config.yaml
num_hidden_layers: 14
hidden_size: 256
num_attention_heads: 8
num_key_value_heads: 2
head_dim: 32
intermediate_size: 704
vocab_size: 2048
hidden_act: "swiglu"
norm: "rmsnorm"
norm_place: "pre"
norm_eps: 1e-05
positions: "rope"
rope_theta: 1730.0
rope_fraction: 1.0
qk_norm: false
attn_scale: 0.177
bias: "none"
tie_word_embeddings: false
parallel_block: false
init: "normal"
init_std_qkv: 0.0317
init_std_o: 0.0
init_std_up: 0.0317
init_std_down: 0.0
optimizer: "soap_variant"
learning_rate: 0.00289
lr_mult_o: 1.13
beta1: 0.95
beta2: 0.99
lr_head: 0.00714
max_grad_norm: 2.0
warmup_steps: 200
schedule: "wsd"
decay_fraction: 0.277
decay_shape: "linear"
final_lr_fraction: 0.05
batch_tokens: 32768
max_seq_len: 1024
doc_mask: true
train_tokens: 160500000
max_steps: 4899
dataset: "wikipedia_en"
Each number is 500 + 50 x the weight over its row's rms, rounded and kept within 0 to 999. Layers, rows and columns count from 0. Numbers have three digits each. The size before them is the row's rms in percent of the matrix's.

# layer 2 MLP down, 256x704, rms 0.079, rows 0-42, columns 576-639
095:457452519477483471553475476405511577459400513562495427486546550487495523448569467520526507546510449505480444500605553442573543472481411562499514485496463471568430440491400500510514590457623426
093:479520652552541493442565547432514583571422505483507394514478553508578553453456456629469444585533538481529495444473503504501502499495513542392475521558478542521491546656564566492448489570495519
093:488517513503549569448526552512507553494463472451498484549500577571503516509558463528531466512552558462463511517596508493496479564491477495585529524508502500433449499482448462553536549507376561
091:467485445561478530516509527454547578528521492519569479466480445533476543363505499568465518513442454465483507481460482559506506443588530508509600365441502531466453513513396490473543591518491510
094:559470535434466604521483504540469505423461501538562496479508593503573548453481491543492487586509417461511526513465563436498459444503424542440533597489538485477545640483527538509472507562499481
095:558443573506493480547452506515468502490415568591514509466455475529514519619503515524484558437495515452537507498566492479537445505476402573525452533532516486575481449558462526474523548470499487
096:484438508498568429499465532490472445492549528456466615513507425565472528481486551462460574394560471523462488439448432508428460476389431571513535506412556490459577489489540436536444470531544586
103:457500589538475517430448554434557551454465467498477525597432541539511556429391474473471535521448531523484525420497493572580604503500493549475370513470526465526506531485565492537535431440614478
097:471485461482498518477564473527480421469576513512443431412489432534521513377517492439512561474546459551510493623483511518505476535466554555471382496509531567533503529603462484603511517481526484
097:493554606479508550548529446518469586542577477552483450487508471548482483546443480432542517546543466554565463536512484488487483548446438496502579488573481498545497489514437398549488438498547422
098:535459439535591520467514499488501568514471490502385431523519498477556452530513489492486510490510452499474454562618516417524453521478616447507508462424560468527488483543544449500434521504400542
094:497542523521480530491480536568529447497539501546517499535503561485524425544392541476423517511463421482494507520560489535458435469444457462517536525344485433522534498445453554476517425530481467
100:537530569508504456474489483490556470479419492540422531447514525529429529497478519575476477520485540483435453414555523535587505620497520519571483504433508518529549456579362510569561506479478534
097:509513495509535399558409532496559579420674522491483449526499575465519468398512530475428406514490538527400567492539434494505485540490482434552508431504455577403465444485559552510510543532508480
100:507464515509438700424468540450480483437478501566527553441432546457440530442445469483463546527506437526469407506462427551535467542466444544470527567570521497505520510600380515610443468586478568
100:386471491499567487473551461427456531470438507529517458450577587556469538477526461470485503391433503498513516496498557551468516478499543436458537428517556532526536496484540486426489490499520519
094:543514508495504496552589433413482564458594511376442537472460420501524481471475552537559475484500517523517451522510481489349462514425502455559421597476550463524560562508467457480523459530457511
097:574467524426533446480462478518545420467566487491456407402433427490467500476505459448428514435482508479597512537508481514517459499543522382553653425475511503468435479473513467497521483540530499
095:530462525524478520537475460451514479522478433461569452544517589493480444475469535464490573547457604526433566503497473472448551465465430485533372454407561490515498542480421535520490568443530573
098:481489442422475440533544526487463512541538552488533543516528546623557505388406462495506546500515532512519458522474458408521479509478421539518562460497523509527560541455534489461455584492565505
138:525510407400531503503506519556516472437526536469545558485490487566542475507469561527436552500575335506535594524470563498553482535520619552558378514422398588521461551507505463478522471436449524
097:532446479490483520459538475499479516419642548455480499484528497474518542403476563477387542526474426536508533538490521595416517548453501523558342546440509543483518542520425484541485515525526535
096:486441466502507624540445507569563471420445576628451451507495548529485485503615563500584548512525468478503448587488463639535481537570432406466504584515470496575566526418566539490413501436560392
093:463509459486484540518537556479509459484652482492564440505409579573551473481505510527496522549472481483476517447530466485583511437435479461475446595571462444485501563482432550543461539515558499
099:461464552521506487492424450496564426512582567494483470496613425433551518510465471502472564524501540561550499513534425554436508529502439490472480461560507473543489559480465523414549552441435497
091:487540526488519498435410485503568556538463517482417478497454537587488502510558509530531493602527520518518503555438510403576507568440434562409474511614460511462492543486403641491535571459504546
102:592536549475504428476482539526508569496554488424464573530544522581466562622530523441468508405454448478438514475497476477466450484569438438554543491430519499483574531550595518513517478392575558
095:560527516557458450419468551564461533533535481520519540495480408493527519591453504539509485461493533473551611482487558396551535482568470458529550460444498512498548459412535518484560548467564403
093:484445571474598503536519464541428525518481564482562386471495447553500565598409563428505564454511558524536635538523492518560522525504448581589491520574498542492474568501467427451593490486529480
092:473518591517431522513536533441546582471499627528587537498500578522489554502474530524538518542480573529526466481465542471440529491506413497496464435492438393544437523559509507431513467426524555
100:525474574470496543445400556520420487484422488495459479459523445505516452523523511497445514506467436454608500485455453503491523481551445568532499472508442526487435456545543390500518437532578611
092:560551567542480514441511456489462401494493504530567482514509588469502532405490564372515470502507501537523534469489507467581463499489573484429558457521485554562500503491539539524452420468489527
096:538502419463454494443537492484405568486534589485449563521484532473506542578454494461388575386453481514532471534538524490556536466506529607560442479420485448480501562582554444481451459442546524
095:475459445550520547527518508461510447579601426514473448468470524480512465586466484584500565387465477513426461462429522564510466563510542561441461531453548524456445506510561544406472508459484462
095:502539559536500446402498575476541508432582457514408517533511471432553436481517539421585504543472498470486581481508443517533473545502475488489477547464532593466501435538483522439558572517404518
097:433523539480485488444524478498588571488386490519495467563514497378564504495558461479419485494498494543405520508490513479448428462552518448442495411534468501430527475515558475475449593514426500
095:524405519561411513499532530507430450466499550590544515448529508488524491561503482546390530524603490494498539518530471471522465537535510480535600460353494483561506546535540497613452482469548529
099:468436513513584424538492400477485497388504516565526582453497415517562500466457485489394503527434575517597478450440537421387513539524501606518520469451516482553473508550496488547509411516554500
093:556439499492517571483398579544564522466488532510523507599485487532442556486528470543502518403524537487514445368489520437489515582511512422536585463586519485443538578475589562455477600514518484
108:468549588486514487456496483464423523421541510501561497374507464426520498547476499526468514557531520461564453398490486551487518474525488489531388577497549490475575587594422470506489513534511453
102:497512535442468546462523486479405459437496479528433452555471500427515563518494520477497505509509475495503525410447477468500516539582432590424560541533450446505522463507574525494506523491552556
093:499405543523548551540582516547465462462511474515533444486544453534520525523456480492517454592474466521433481403515531565462514469571531459452426456549528486504535515574443485540530519449536488
093:492568459607474571442437438559634459545573474421556508491494521489452535472551481560562467478502543428364520464459594472600495609501490519464541510365525536425536651568462599469467595437481588